From a checkpoint of a small transformer trained on Wikipedia: learned residual scales.
Each number is 128 + 24 x the weight over its row's rms, rounded and kept within 0 to 255. Layers, rows and columns count from 0. Numbers have three digits each. The size before them is the row's rms in percent of the matrix's.

# o: layer 5 attention output (transposed), 128x128, rms 0.167, rows 78-98, columns 0-127
# v: layer 5 attention value, 128x128, rms 0.162, rows 79-98, columns 0-127
# q: layer 5 attention query, 128x128, rms 0.171, rows 96-127, columns 0-127
# k: layer 5 attention key, 128x128, rms 0.173, rows 96-127, columns 0-127
o78 098:140100150132112119158148123107138108121149116134162120169100160124120106163139121128186110144130146113125141148103147174122130107131131096141142129128152129114159063133101114125125155103131172111137120089142126123117134132167135117089129116135091160152143126134069147070130078127104129135093097119132127149174124109167137144128105091157119124148164096058123112124127125165145138160174
v79 089:131152140114126117141141099135110183126188163137158169124084140151140155159125156120134140140114136143139121134167157155130148108120119118131111097128099115101142101132172145118137146152155137125086160084101144154103132113167118101115129070139138098111155132143068126119163102127131124088107137124148132144158119080116136164142091117143166077116135137160119135132125136138130178071126
o79 085:157122156079115099120131159140119096123128133134109104110117108155088130147129098119119147139067133135143125107145144129114152117170154151130141100189157122130134140121114095122152132140148147134167089121135135188073117089132121105128127099142144125183122108125080142121150138174092123168135126133163135098088100124096141092088115098103142164141096103112150126135088116112117157113116
v80 096:116158137126117182152136096118127188165159114138164157143108123115107141103110145116108145119116145153127131125169127100139189129120131127091124123118100105107147122124154162121152133143144128129093161100088119148098145130161112103141131097131162099131159105162072145090161108113138113118119135150126095154152136083111147145142094137133147074055132122147130133128122144136124162075129
o80 095:108116160088139106101130144151130109114115108130087124081143093146089119147155110123116171110102139119127153082127143095127155124174144179134149128176152141118119158124134115108143120160138143146141100134121105152090089115159111119136148118162125145151122118149081135094157143204092125136117105134153152084079120143096143118113137120090143141085107100109156125172114118141128142125108
v81 095:128086106149138082116131143130124151104136085128127104138108176130123118144067073154169141140158155102131106137114124160145113137156142150144099118170125142162103137120105090101110120151132150165111144122131153109141092147102120163096107129086124135142096155105115062158132134118122115098135109066155139093121113148149156109126189127128117137159127133128146118118130138156127088121156
o81 094:149119098130105086188095113116162075121132119164130094184109157131139113123069118134149074131122134107133117147121105121114149098068123103158111134104113132122155077162110141128174168109146127103115103094145155124165170136117135116132118112131105143120113121112096138122150130083163094108153147128089110132119123137148098144111121149142154151110148102107103106126143143127109096110151
v82 100:125115129124129074141145136134114155117147133143154137126098136121135091169130124135190143139144161079134106133129127160120136093132089150087110093127153146089128113127142120114105126157116117164109120077128143141152118161182081053129153141116109108130103118101080104137140119152137125099124127095094117125125116140158119168128154117150133098145107173119112114127111134098139100193140
o82 096:164145118087126117157138155076131099099113091156160121131107177164139135191074122118117104148141115092146129116178140144121123114105164162126123107126125139112143103129146087164157148135133114145146095076145153161122140140105141107108129108150098162135138097163112147160177125144132122124174154126162139142116138106148120119123108142131124147146151081073122103154122126115115137139160
v83 087:164152138146131119123155135125118141120154145170135121128070127132130128152078115132131156138142126160127125158151143123143162150106133142110093125112135095158124132111128134155152138159175153141104169107110125138135114104143095108093133095116140108072111119123064122095135142109080159067117165141186110128145137135100092117140123154152164143159144136107102139104113121103132128060116
o83 086:176118129088140109128127131147126088124121145148118113116132171149077122112108137086160136133099120160117118141094185139091128096145157128156124098135149121148141110154108081135128120115202118115168098103162118126119127111162123130099130130132111114164126116102075137118142110175069128147098078116139154108141137108119137109155122088096118167148112088119136112123093102134130126124113
v84 088:107126104123124174122101163129120069101131138134143149128154133124157129102178141134077128122125165115121100098134124114125112148136086110133168161146125139139107121133173134113102119131121144116161098166143131132151101145149174157204149176135108145137137154129139113101145127129139123196096096103128152140111127133124151148119134093106090134162130132175167129134143112090122114177136
o84 080:089185136161142142130156122105101165117140145131179119100145111121145136129110142114124111089138140102110102110175126091175127109116099076116160154122092131149116144113133147120083136170105109140129141125081123164141153138112135142138128131122178136109127174094150114140089143099124150120098172119151110172148142131126113130084108182158113113124152120143089133083160143124117140140147
v85 108:153108132122124132111106084124131109121107147130175117142139091123097104100140089097095131132145169138108120120122135078129129108137156133142119166141151114133153116148151146108138144125146123106112115151107112119156138083131172194139140122105124113115157118125154141097127126104111166139111156156191147118157131136107096093125115147140163174104137051132178127106140131113130139071095
o85 102:148117153138149146102119109136123122135144127105129134115164150105122185098116170147125143131102130175129113135079160096130175098122112134190124167120188107146112178151113128113096136173146105117075131158124112133105161097154129173124161100165129104118135124109111127107122166079115115137129097136125120120158121137093131131179153118153113141130118125141132154124129130141117093125078
v86 102:121127125121129127151141126128128110109134138079109151111167117119149142131190139129119110111112142097129108107114136120110109111119127120134158094112120136038150103149169130110089105140096123136154100134166126148131140108139146105150156156127084136182134130127131095123151143165174101162117113116078113143085128124162156167120140118133085121129103157124121123147131139102122101210130
o86 107:131142120144140143147143152122105143122095127126174151132117114150152120177126130164078146114131139089130139091198117114158105147115124152091142122116114152115103146081155134145091129136077090152112130139102146163155129148097135109147125130093151125129134134171189137180153137127172138122153194128143107129118153131134106121091119170132120133160138108131136126138167137087101140143114
v87 093:134103143140128130115119139123147088143050072132089082123159095125096115120089118145116119104131094169122161160088110102138092128145153125126115155120128150158104163138080090132117124109101104143154120183147117091137115139107133165118105157130141142139111127122183160143088165119130125147155112145116120119111142169134113102134127155114112184157110116094143116118119125138124099151130
o87 087:121127121144142162125111107116134152145135150102120151152142124094159128099149148157154139120174117151099150171096130138120108136122095102132102148087103140122142104137144161134105104099089126115108167153124091042159135171133124127119122148097126141101155135118168092132110122110146139094100108159100124164179131141138120165180136131139124107085157156168112127115148131145158103101127
v88 083:158167140167126098125142129112154101125084174143080133100143127167089126149061135132172142134141103134157106110118136094118100114125122123160074124130139132107128119122096093108100111153125124140143163106139149125145110124073104111070125112099108145125127136116161129131123162161151148151150136121128134118095106160135149155111143177161141173162099146094131119148103142099142105124104
o88 084:126115156097102133134171147131100090142139144145147147152117171102101115143149143130141137157130109147097145179128157144092089126108171136116151116147149144145143085107108098120083154119105109105115150112151109100147113123109123089068126140112102106140139088164123120131156098168135116120113097124081112117151143119168123147125134116132142146173186119095138116086148080137119100161127
v89 089:146105119137124114116109158113121119109159115121117124132129148113150125144136073141162109150139060081138139122128107162132132158109061149113124181129150133137131147097073100129144111120140155119126098126156126118131156138103104072118104145152112173116064126107187067105113144138104150154122136163140153103132133120086097119144145149138125146115110127107106142121128126154153142152149
o89 091:113145116145095132121123132111141137138149123187139137116114169120114128138086134081145103136141123082155134170133128126089130111120145123134134111103107120134146118111140128148134170132188122111113133116114158098111134133136155148140087154119139135052108125120139134132096084123110127126131107045113123131117127153159139125169147136158123128180181181124146114145109078139131137136182
v90 099:156129124158141120116135151130132148139132071126153087147098144102091125114084078139155128130149102136116149134134111119144168170122146126175121135129115104163134136115091120143159143111153148092124143121116132110135116089117104156103103105121153138137120143135096107152094138103085134112129147129163110117159119153087108058136149152148172160104148092107120138110125119126125097044141
o90 099:142101081119139126143091096155148101143142117135090125146164142124118114091110112112157125133131115145139131151048113134108149105105109126181112127122143110166134120162111116120160117131182135097106141124167129088154129110158107156146138126098108119146105125109069154121125137113149106139100061112072141119114116147151124107181162107104159154119123126148119133149118133174121104126131
v91 109:133118127109099172126104136133118090096120158147099143104171126126162125135176135118101130176085110093122140124163155143131092140118096121118159134096173135086124131110146110120104110090102116138153080172167111135111140116143175136119137141145096161110132105136183138098149169157113131110138106124124141120118135092115142154118137110094096139144110187109109116147135179140127118152098
o91 113:110142126154164137078173090151117197125124153121157120127129165111115108119095151105090108125141107131081119154172117089109104148130145091081127108098119146130108141116143150152086134126108095161117125161075158149135120153124151116143104159128149126114130116114169115150100113084118180114153164120152123137118120107119110146106119133142125103164135186143147140119133104096142133123099
v92 087:147139133156120146126143115120138167139110140116139158110107119123107109116136101097121125137131156118124099100169166094113164138104120151154095140160113093112162105113175143107148148157175124112115153130135147132178152123147112153107100098081153144085122112117131122077145141133146134178090157172153130123157122130108127159122112147140168138072139090142181147145138156132150148107086
o92 087:121146154094114113097124144142133109149146104158146121067164127130074160093118141103130117122102120144120146117111182092117121091116144176146151134175162109146120158121139095146123150186142114130110111168107120143113122103128103152115123100183121118131108102135103115120138133159088135139135122092106134074114139154117157129137182139121135158131158112110145148086104107141081111151113
v93 103:109120094109133118112114072140105145122124133123175124146140170135093091145104083149205117146157170118130116118124123185138126074144138142106132100127166118129128115138109152132113098141135136106126116148102105118133112119093140152116154108137131122078119117134176112118119110134060129088166139098145154075156108139141101087114151113131121100119107142136095126121115126141118096087124
o93 101:161116112141111128125132096122167130108140111116112099153127157107149105128107137147087077176114137104152111140134151133122178156096149115132122118133176126105104115157114115092158164117139175134123114095150135167144154155149154139135144094127107127087129089123080144105153151063153104132175115126146128117140142084139079156138126110168165110169114149122137122146144144146152109137101
v94 078:094140151106124137142104172138121123154127094094143130120165111118123121114177150143130101138105091119113167123144115131125108160129118112119170098069110128099131125142139129126114139066104108079169076139157163116096102152160135104150107145158142139173168117142145168167103108134155103169110116117092119145122110119132175120132116096106138102084129107145123137154129110122121126172141
o94 078:108158130128150147101140125140112149136115116104096147112157055131159112141152096133097143126161089108138136110161050141140131154128107134093127139140092133125134148111166130123139097147081133158115173139105157130145134134109110141167138132106183142127137142154166133163114156122175145131142136168116148148120104145143114116116121150116154093106118188168110130146126172136152153127159
v95 101:167138121140158103121149118125139144087116114089128103115136148127145148113155105143110108105132164115127140104095149116127160131112160136206138080161106118124124103133130129112129104142076116128140134092110143123108125086130133135107119133115119136181119120089134085134109151127170103140152118126134140148114142171164031135133154145178101139151141095106107122142153107162122099118139
o95 100:138132090127094126165139123139153131158118148119150126166111141119133116129108135192122120129135138119123138134131091150164124109124098169133089117102135102139137119133129171138114137140120090129104119131122086096122130117103107125138111077107107077165083151143143185147136143089157080128144133114126115137123142136116106100145172113109111122152118082141170104122166192105062150134141
q96 051:187134149164139071118145130115181172113143138141093098058114133101100169120148118089139112107143114103141138106076082150143089142094108155133110138111130126123133139127122128120153142104110082132131107097160136120116134162140128129121131121120124105146111152146093140160135111164141142145156118158128135106161112143134137106121116155121135170128085167090106140138142199125131133142124
k96 106:126094107144149106152112089138098147100112125130096110154158149137146112134120120126107142144117140124115116078106136115167109134135102115108085084130091108133118100134153147115145124077118172135123117109147123143096103161145140123104145122114129101157131174128158126173159103100157114096101108100140149123188106102183143141112099083109106129131098123169117144140168175123090127087112
q97 082:117133127169117133131108121147093111162141116158109107188134091084139138192111116126133118182102112153126156120132123124137092127098127169139138172090141119098142098141100120112151132140128163093127092105164090094084145156116145113130133119140142101141108149087098130133124125136160152115080125159109182125156091165113129078111102146122145128122127143122116161138133126148120084147130
k97 082:149121090139114033136104131130129120088075124141104135116158132153133069100107091105180144137136103150131094115093148119152136125128094105125135095156087106152110122148110135110152143100138114149135161128163126124154125162133135102134169102138124087123136141159178113144150130126092113134152083151130134123138131097122133135142123133120109134116122163126135122155169182134098134148088
q98 094:161151141141135102153128148165094118139107119155116141139120158115168170156129079088094156183140105147153138120096100161119077148099093162137155166131156135147158111132126112116140162131145134128125104123116118115105109142087130114116181134123147115133120109130110149140156078151095108161140144142138150094140083106117133107120079114137101127115151128103146127123186171128090142107120
k98 082:140097113105135078129115119153103147132129136102087058170141134161138115171121121114106157163143129100100165115117119129165116105121109115114121157149142130117111096113120155122126182056139095128121125121138089160088145113109133099097117129128165131148142178128133110160142086128140135097089101116094148123151093113190157135103135122130129102100098095122133140148148115117119138127128
q99 119:103133152102111113078135115083187144068120122131116119060129103152106098093167145139150105100132100111090128135150150099102163121198176105130103121115121139110094131100139125137103067137117067129148123138113156136142145129161137137141103116117131124086127171148091138108108126136177122130134134132137118163108145131146131155119137135122145122137126139127124122114093129132169121108133
k99 085:111181142133136180110133135090167108126112098134178155129154098094126116080096138129163127080101118151119101122147127092098158129123148160153091098103141103138118150128170122154149086147091122119116121141122140141140137136148121142146125136132102112130130140084137158121106153081125111114111174178159117166134135139101112133153122114099149167135144178150109122122098172160131107116106
q100 090:136127118086095117114152125090191164167100120138116156073110146155124142097147122094134109114118133127106150119174153115110132110090106137154129130111111155117164128088122110100134080153136062111163142119088147136136175152102124128138134128112130122104109175127125109118130136146145125152172161151119087145124166106146116154149155093100138128134142119092137124092099161152131092111126
k100 118:126162168108134189090131143106146141092139098145167156110128130117114122135132116134118132105122136121116150121181133093092129135147124152153131134095126105137135151110144120125111089161123087102178116126106131111150153113194093148177119148123114115095122118078123148113123169115141122108133165143126094144091151156078080149166099127121155162118135126120129132100106100137178103126140
q101 086:107113088090146149109146133120178128171171103101135169120111145139123149119159151103138096081142172160152127182161157133149142134161090115103112125137116148128111137109123131166081096132131076136099178138111133149146133115135134120135115108134099133125142147162116130120120136118108118138118121105140112120122127089160118147148150048127129141137151090107129086156092105138099113171122
k101 105:111146120110139146094148138098144104149140137105161173135132130122110159105150130190161115127127131137120145142150105159111150110114157128141126116134149165136106155117167143183100127166124134107149146171082173118160138071144161141135113129127111124127118115124118144090134197092108137149153141187145131133096153127101125137149182123138142144121183137143095121123102105169144132138129
q102 101:139124149110088165139115134130182156127147103107116143086127150142127148144174130148105134100180128090172098122163142165144164118183136147137128148133161154182101098147114158140114131131146131129126088135108129130127088102138127131132095119122125149111148167125125129086111128161153169133114121109130111092134141131135149159125145121147180101111137094123156124170097140143172163181124
k102 112:122155136091083112143146151072139134124145143084127147113126075125129178154126120132175112116108110137151111156138143143109125100115153134175173112148158177176124130117149099148125121166122144125146125110101139086117143092110126129143151126138124097099119094161135113117103150158128160134157139168153153129091145143067137094139137149127160109153147126105129117152105121148184160144107
q103 112:145093102082150153092104120118149115115145087108155148067148146126115148116144157149121079071145147143133116170135122154144158140154129105099102143110151093142087147106178132161093089145129130147101157141123137147152129138143140165134079127155157178124152111161119141128121143107114138111137110126111111127124124127154106107132185122131108121169122115118117091142091153129128179146141
k103 129:134159127110169082061151126086135115152131167090157139107105125098123168123124153131164109122106105150139128165136139144140146108113163130135146116136148161123096164118151108176103110141138144144120171146089120089150165111096164121106113137140138113142117133142152120097099139107103164151150134114168140136102138141118144116147181136134102115159158146109102093103078105099139165145128
q104 051:141132144122108119131133085134135152102102138097127084152118089130129143124154154116149118122180101068120121054152102102123164120164142138091129116158144148127142125096146074133141096122112086124137109112114118090098133148135151098137169143098129091147139133130166120126140140111091107148145133151124114099168146114105110104105129147126145125133104102116165122139127202086127120123084
k104 073:119089095111123136125126133141097144076133130134124128095146161134097073192117113131121136101144125129119154136135144148180125155172091125116094126115096086126102124121170157126133142119133177148107174137134134153109095124152122136146100133156147124150132158176161133186133110118153130085106159145139124120119084112159099156121145142090138083126082133121145120143162109145103115130110
q105 062:107125104119153123152103097105121162098168132169146157148130162177156055117152139154094112150113156138115137146097140137138154114112121134117094110132142109142111154148114129124127107132175129112153177150160119144162114153146120158156081149116153143106121133092107118131166212136139150106115153161160110136114142127118118148114124118165113099172150102154127125105103118155145137107133
k105 064:128163134142126188109135185134139113164149139111157097079136118118104164160142121126167118141137113140131160144125121104122139156124179147130161149117184134092139132119103112156109143184107132135116157140098110136155130083091110087133108121120122149119146079139093082108117097139133116120121079123111128119076129125113142120134150156136132130124134110114104110106106083110182140126169
q106 082:101140123141148130117117118086156155058133145133114147048136093160087125116148141156120081084136106108132128089141124111121127117125100121107064127149125103118105127112158124130160099111106140129144076118159138154098140140139143139116134120125092168119148191117124113128116134132118152123153133094158136130121139147125135165139125158105127123128130133105146132122122203112132118121064
k106 061:111122112094149154108150096160122128121121137153153116124145112136190117141129149144134167119093180156159128180072117108166069161121146102105174116084129121173156137120113130114114147164166132113110118136067150128139131145108118125124118123087155154159110097132121124156102131139141107109108133173111119151148081136152128111115152110144120131129107091176120134092138099126136131132123
q107 102:158161138143141138154125176152113114149089139104104085136090105099099149101130151110129134179142117114128112110121113133159132132155147149167160107112113141124125120137129116132132184104128102147106101100145137115121101125134144087115141129146147111163159077143140172118116054135134090105117132153145130132117098176126136104144135117132208129126146158107078146118151123164117125112095
k107 065:109157117127119106139079171131137134130110108148071096154130118148169120102135065129114168153137118125089175126096111104110088137139106110134127134155132117115110125144094134069138116082125100149102153117151120125128135180136116108078154128121141104138149160133089124139140098160137101124115090130089156133153106121173130154100096080105133130094107122137113152106130164151118114140142
q108 116:114142112138111114086124150079113131099136147128135126092110118139075160112111155137148068112130094108136129150101142086151124154179152158124128126134110135097105131093172118151110120115127110143088109119169149093099114154141156113144142088141156094159156139176132170144104113153116153125159110145143118143110124156160145115159167123116171153127141165138104101132115141160108118080122
k108 082:107156129125147157090121107118122123109132137151117106110136157154122097107135123126112118125148169143086172122099129094168132152113109165146130149132118115124105112132140139175128112079084084115100148140129139092117122138172130122138130160122134132100143193123096145167091084088168131097134148107118098151184126129192107168139120125132138151125107121142166138104114143156145094104144
q109 094:117143110123118143075116143102128122083140089139103095127115098126126170131157107131143106099118155159124174167126131100124104128121084140109162158128100126132160114122132140141098116138130127115102123140112159038137130144158105158177084110162142109114121122166111116147148157138113141105128096171142119109147119129155076133173131128129139139099119096147153128117102111144172135142078
k109 086:103136145137122147150101097097114133123123130092142113136145102132141107123088155126115135157097152093106137081107120117141120149156120135100075106141104102139150119108143120124148146094102138139107127153148112131109151138132100143132161122154109117155135180115097125176174105139145100104067137143153150183182100140202127142100113128117061148132096126132132131142126166146121125107128
q110 109:088136133116150123148148123160121131112168136122166119145124126128151100139085135136135124105128156137094114116151129116124122113116135114091083117101096081081116162153118126106155147161151156139121134123124142154101104149143134152124158090125089081127139163150098142151097130119077089099145147087191141108155140120130149114123142082103082080123117105154137129100087121112097107098098
k110 109:104173136098149117170137159176148130171158132159121100189133120104158107099108097154141128107096162138145079123103122150112141081130134126123134140120113095107165133164135130136119140097142151126146111146108150188130121157113107139129136114124088135130132147098074141113134101140106087157127106062138148136131153131138121121071144087110133154131117091156102126136125148127108138127156
q111 091:128123143145104108171143142117088152129094132162151128169074155146149141134131101183132137134105103147123139110106102114101131122105162168150157135128135144136129123136120108120127146132124129088158102152109050151093171126113123144167177132136108145109120080095123142130156141139126115105174175108128116119114137132112162149091157141080143123155147163106092162118146133141100100144132
k111 096:123150134121138111190138132138078139115133119125125098132148119119108112147117090112117128127144101113108156124168139148141123122152148176156139143135103129136107067123154099110167088104144127129174147085117099152103172125129137142157137119160130124116139106171111129131131051149121113093129159123105114124127152111121128137107109153116130100119135158078073179118188092133102116118136
q112 111:105136125096096142166131131090142144142121160149131124127126138120124131108150126141146114189109108074107090111151174104138152129122108145159105098113131161126157127136164141140165117121174137101141102161122137133094131159116173152145134130138121171133111173068153102152109178132130172125157120134151121157125125109124138127108161115168125117157161163131107152146182123176120147113151
k112 110:101140139148090152166131072071128136111146115120140115146135133137149138084127141101121075114160094103162119122174140116171135114111136111125086122139153135126117163108142112144122079160112114140140138104124165165071152116146136150129121098124108103103144108074136143137097155132162107115140115136118130135122201102109126096174121133169127149128160159137121121140149109144105154147149
q113 109:181164171157114118132148132162137157112131129160134130128102122099138130138121107146142143171145123134133139114093113137123101123131172158127146171096134148137122116146094156139157163152143126134178068139150135099144093119139106117103137120107114086136118157140114152080117095155103140113120146142115100122136139192131167160163118157097166142088118130074087117100114135138151098145115
k113 109:125124158152121112137124133157107133102113130124097114139095129145126102141136102131155147110130151128081136097090122101131140112135090152128128135119124144124125088160079150122138147067132104117142077135144149137131085142139114124163136164088116149086109164125148129162138054163121152082098148082131141132145093150152108127101122124104155128112090119158121171120157163147185134122109
q114 108:109161158124110115132157122165117096099123099087148121153088121117126123123112155134092135116091115163120138148137120107148138087118162116170170104134182142137129090169114146128125135103141085093160149146134106109154139094105119134130131125128088128161128104152123052098162105146155130117124135114107095126127164150105138150118095157160147098103138114117146113152095084136181125132115
k114 112:084166147121104130145138146129102100111130139083128111098138117143118163160102117112145138143082121109077156117111125137070082114159123137164167115151137138134133089150119130124141134113104099110128148145090126113152130106100102120138142130128113123140118099199139106132149115168146178132128159196128130150108106148140165116123085144159122113134112134080151183145107108117148123124119
q115 084:115147124181132115114106113131133114105133114135138072168100072156156118150109127098122103094119127155127156098177114111154141113083051119121144100164093113144170120097103150153133128136114114101116141130150167098100149121159110137141114105160103103120142162148096129137162133108130117118097106167147143132136097092116085130142081139162111136119114141125127140139123121122161129130081
k115 103:116141118154127161148108109121128117121116139106155113095165126161127104194117162165059117127087147109141122117159129134114109170142111131120097090113156114108158130075102121130122143141101109125084155149143122112145103148134084126120115084161109115186140149096074109155171127146161131109132136102143088159124079119166106160139132117141101114141119154133119148120114128129134142119127
q116 105:109163115095107138136135102146085101093122110103164077136124115090158144160113140128115110154100141108120123095141116103135102108077144113083147114113135089097151133174176125134160115134122170096167124119174135138127151168101080149147163095160114094113127092150144092112127131096124122084154145130158128168126120130135139119130135174131084102112131125116114118109161124135111143104131
k116 109:131149100121142066138138093153075108119139147135122103142081125143107104139105162088097096114114133098100125121114147094142132078117112119140121107127147111101136098151059117114156131105167114109119146087166122138165165142135098134133122094131099108160138135130127115120104138114120142116135148076135121131100145152141105146115121152162143094117127141083088097089126076078121130129121
q117 116:151150121145100139166122128159119128138130137108119115116134114122135122135109121105137167150177109083177114051132121145144113132134139132131104118132119111107124123162127114107172152150139167139146094076165122144112081137151088130094191093122159071097141128128155154103102129163118095150105134137161166101155117152111137131120092130115131126087127099131151128136142154101092128106107
k117 098:136110088081123159134116152187115110135149127164103144167104109134115070133158094114137118125169157138176108152102155106106131134110106118121144142114159117107134117141113117149133155081158149103132097087172132142147096124131102124154138134131138132098135133108119125127108147137138112155132133082102147109100132116115092162094110112139211122113147065150139097148139103109125122114117
q118 100:137127090157112127109162137149126188106129110093127107150139137126171127090146096137129101154156139183134167144144150129118112151077089152158158102121107107145145088174106110133136135101170124156119120101100149102141107139116146150124095148134126165101113110104147089113107074113174119118110117126118149094168130119117105091148118098112156126097128124160126166108163132166131135126118
k118 115:158111146132113156105140079120125113124139106075127137119118142100163096099104135102108129157130128108133154159127127143092064159085125080129131169092143145146144126110089146101139170127140151115146098153077194120142159092118127157127134150111129136117099106099138104143124148121180122138097149145076128125148137146169143125152114115173144127105124146125118144094136136121140152126169
q119 109:140136106118113103145103131087120133140137174124101135135129080112142174129109130122127136187160143077148122116091110132150111118108125155098114128116126158140152107128130133083133190118128151136100109080148106093102139157112159118101168123136148081113137130135153152162068102138162108086142154114104169095144126158134146114150128183120152125125120131155137114093127166135126102118108
k119 118:157107133131093092160126154132161156127188134158107090148106132134112154128129108117104112107152129126148139119106137101149159118124117162132111132143122094136144105166118162094138152112131127133128131106158107140107160173146148129134137147137116147130183152114081120165091133147117109105138100058095087110193167133152102139125115157120172134104086101110127118123099141153118086122121
q120 098:102156173133141149139157145147085139136159139067137143145103112097100130150141133097143129116083137140107139120134147116101123106154149146136118123123143116091127118165097130086111154148139075120110138154100129095117093126090134123141089166141102162122137114148125107139121135179165152116139105122141124129113119172115149111124102134142095049113147112123161129158135066172115147109147
k120 104:113131162136103108116166142142159092128144130118125105114166118109158130108098115111177123160115126145081144104102176091128114102113119089125143111116097124140096142116162153177151115109107140099153138141102180133140149081121119172155138128123150134137135143151155116124096149147134160145109140184152110147153092123137148105107104120184086166137142101096151144159120119163127097117109
q121 112:176096140151127118131134158124145160131097141131175135122128124144148137158152132142130152125162100136161166186108121191113119130155158190111137101124120120159088102136119113127060129157102148151133155111106114139127118111124119090128093109141146130132116126138168157086109127095134095127116179152100124097110100100106124118118147142117127141146157122102095144117133091149125136191142
k121 103:167125093123152114129139154122104102149112132149110124131102131136139125142133124151146154130127129136110138103140153176140117126132154195136138111084120148143069130123111124075160156157140145107091148154097112099167140129117143116110125109089176116138099129121154139128110048139113092122112184156097087094112103122117144144146124118136147119143156132131079180092131103143140135119107
q122 102:114147158074089123142103137100104093099154191099148130133102110129116172146133157139127096151096137116100105115104112125136137082072162135152156125138129131145121100129146124109132127128133155122128126136108084121134180147109136145157140133125150132136132150126124116172102116119158160084144149085085123128145162136119154098099144181140120106164110129133176119097117131103138156075150
k122 101:149168168116086096136157127116125106119172120121145081114117131130116153151101147114097102103107101141114129154170165075140141098104159119147162129130134113119118124153145147112157080145113151142116157103134130122120165130148146150152129121164115109156154138172127133105037114131129157099149130121124101119154158137134138089132107159135143113165119135099143111107095145067116105114120
q123 136:105127139111103145119109148125142100126169156086157142111136121124106154168165147102142107149159144080163117132125136140162109081168125137071088092095163127102107164141136156158095130138133120108119155149142145102152090134166148169105105136142117156122129163155131136142108160164103106109112110119147114141123105141136110110147143142177104117120150090121152070133097102161152113140130
k123 127:100143147125098112106132157089154119119169135106166116114111110159129180129121139143177095119131127155154096109125170079134154083128109156104124124158136121131121152117116184175092148142119144092085141148128126117125133134140135152135131097150128108150135169154128131118128173148120132127131136124181120122129114124118156091168158141168140140168173082108129106122072105158131140151111
q124 141:158136106106071161155101168128143111165156170120110138143090119123130163128162123126155128152180109098196127131143132119172125103161125156142114104126133152135111141145139156151153126112131141125144132139144086121152109121143127164110173106135143120115159127150106116114145114186124115144092121109147139083179108097131113160110109109142145130093133073121150093160126110154103100119106
k124 112:097152116096086152168092144113086102143169128099159156112118099151121114159152099159133120133167143119176148128155149132159116096121113145163140145142171129112120098118170156176125133134119163094131121093147136115137111090132144158131161104158108102110155124157117129116142181145118159154134138161119158078097126124103128126126132146142180130111168099114131103140100101117109136116105
q125 098:101095145111096112107150109131167160088139103097129111112155167117154127086157132112100117122122152124083097162149160157103114150102151115139117157117098139118142092169134122076128099099120127115172119101090149158131137126103127119147131156112111133127101134091138107096109108103163129106146123067105099131138182113146163141125142118131142110138148138164145155091118171144165145162135
k125 109:137121147099094071141148109120141177090128110109131120142119126101167159113105142101148124139108136126094114135115121159112120094114146103158152147134114127187174104157127117075127149118146140131192110103098154128093165116090114109138139137129125115112107085142156110117098116086171137136134131143118164130117186159102143102143122137115143108139101144141127145071131150124170155153124
q126 090:091121128144119115111118106107151158100160112143077113148123131150127121099124129096123108116094104122096122106160136080121135112103078090137118164158116159122178123104109122115152111077123083134111121132093156116129180127121133128152102179119106161158113162093090097136181124114163161119108101101113122156149121131156113138145090109169132117130114144129128150126119137137184111100123
k126 092:121105171157070132129121123106147159072115102087166125091160140137161153124124161149095115132102101122131117148162121136138106146106105065136127120133124110149170120087127143119108116157099125112138149134126144120122136121142095110137128104153133138154155121163120102129164173103125173102161095161154119165141109128133125124156138139106065115138087159108172127111122172135137157149123
q127 121:136139097144138136159157123145089120122098128112113097145143102148131133154091163125077142124150110137177145132141120131114135146128115161102141094180137124126126090137130134117138151109112125124109169059158149121096124087116123089091123080157128093164151101178145092148150105103137134123104123141154137112154137104096109138126063147139084112107114108118145125163131078113107138116122
k127 110:129144060104146120159128147158117075141111159140135143094131096186113143139133118140129141131119137104177121086096112146099125134100116131125127100095125101149120119127092118096176145134128084132091143120140126130168102134130113142105133115112121138176129115146126113116146130139105124196135146164118104094135109132118122173099075115142113134109100107095098123177122121087097095101112
v96 089:114136146083113157106120122125118126150125142162172156121147153122193129173111159176084121156162137084122136112141142140134083130112129136143124125061121130124132115099188127133131107129101192105136165107088125145116115138113128123127176153150145111126089139102145149158127176120122138117122144155150165150143146112108181156118128124105143118132124138115106117109141128135127079098150
o96 085:137148122117125144103162108123169132093132161137155132167119165159101073108116133119139091161124132120120079116153135126136177095164135119130106099100145099133145136178129158146138128124125124124114075153123155115136137122159128123138105135132159153118138134079130195116126080132128167134126116154113104161064112158166119126132106162134104087125145155138113077129089135143130127143141
v97 089:168104145131112156116080119122129110168135110128151153170104108133134091145136086128127134123125161110116156155126120115133180074127155113072148058161099097147120109134111132156114123112121160146123137119108093127150113083096109083166128117152127109149139152115114135130097093117066149153104106145126129143110142097125123133120138130118132145075106081166142119106136108112121124108157
o97 084:125147168129124160141147128117120125127120134133108108086186153145101132089099152112138128154144104137131100115104147117141105150119131136151128129129130127123102152123149110089170136158135111139157100127117135095108137156166133157123160178127162172077129134106131129094157141190159158119140136114116113123135144127142160130202123099091138155130132195116075121168132166133151107130127
v98 095:130118113111147158134139104139103086123096118165148141121116140119164141131167125138116120118150112100128131101153114131126110137146121104178151158052108085101131130131174133134136133132107157078167139124112145104122137069124090130128116109178087137134100115134136114106136156126107142169138143140150138096125118161107090144132085132126114116104100080084093103133121138148124064164139
o98 095:088119162115106140127119117119140126126146157095152131133150124162127143131125195168169085129121152152151113130110166130161125128148127143128132099132138121163146134137137132145093134102095159170079131111093129136138106142141141118120104131079119121079127151117135184158108146093135144126097057112100111119107148128131159099102134160127136139169161154194144105106134159130153134111126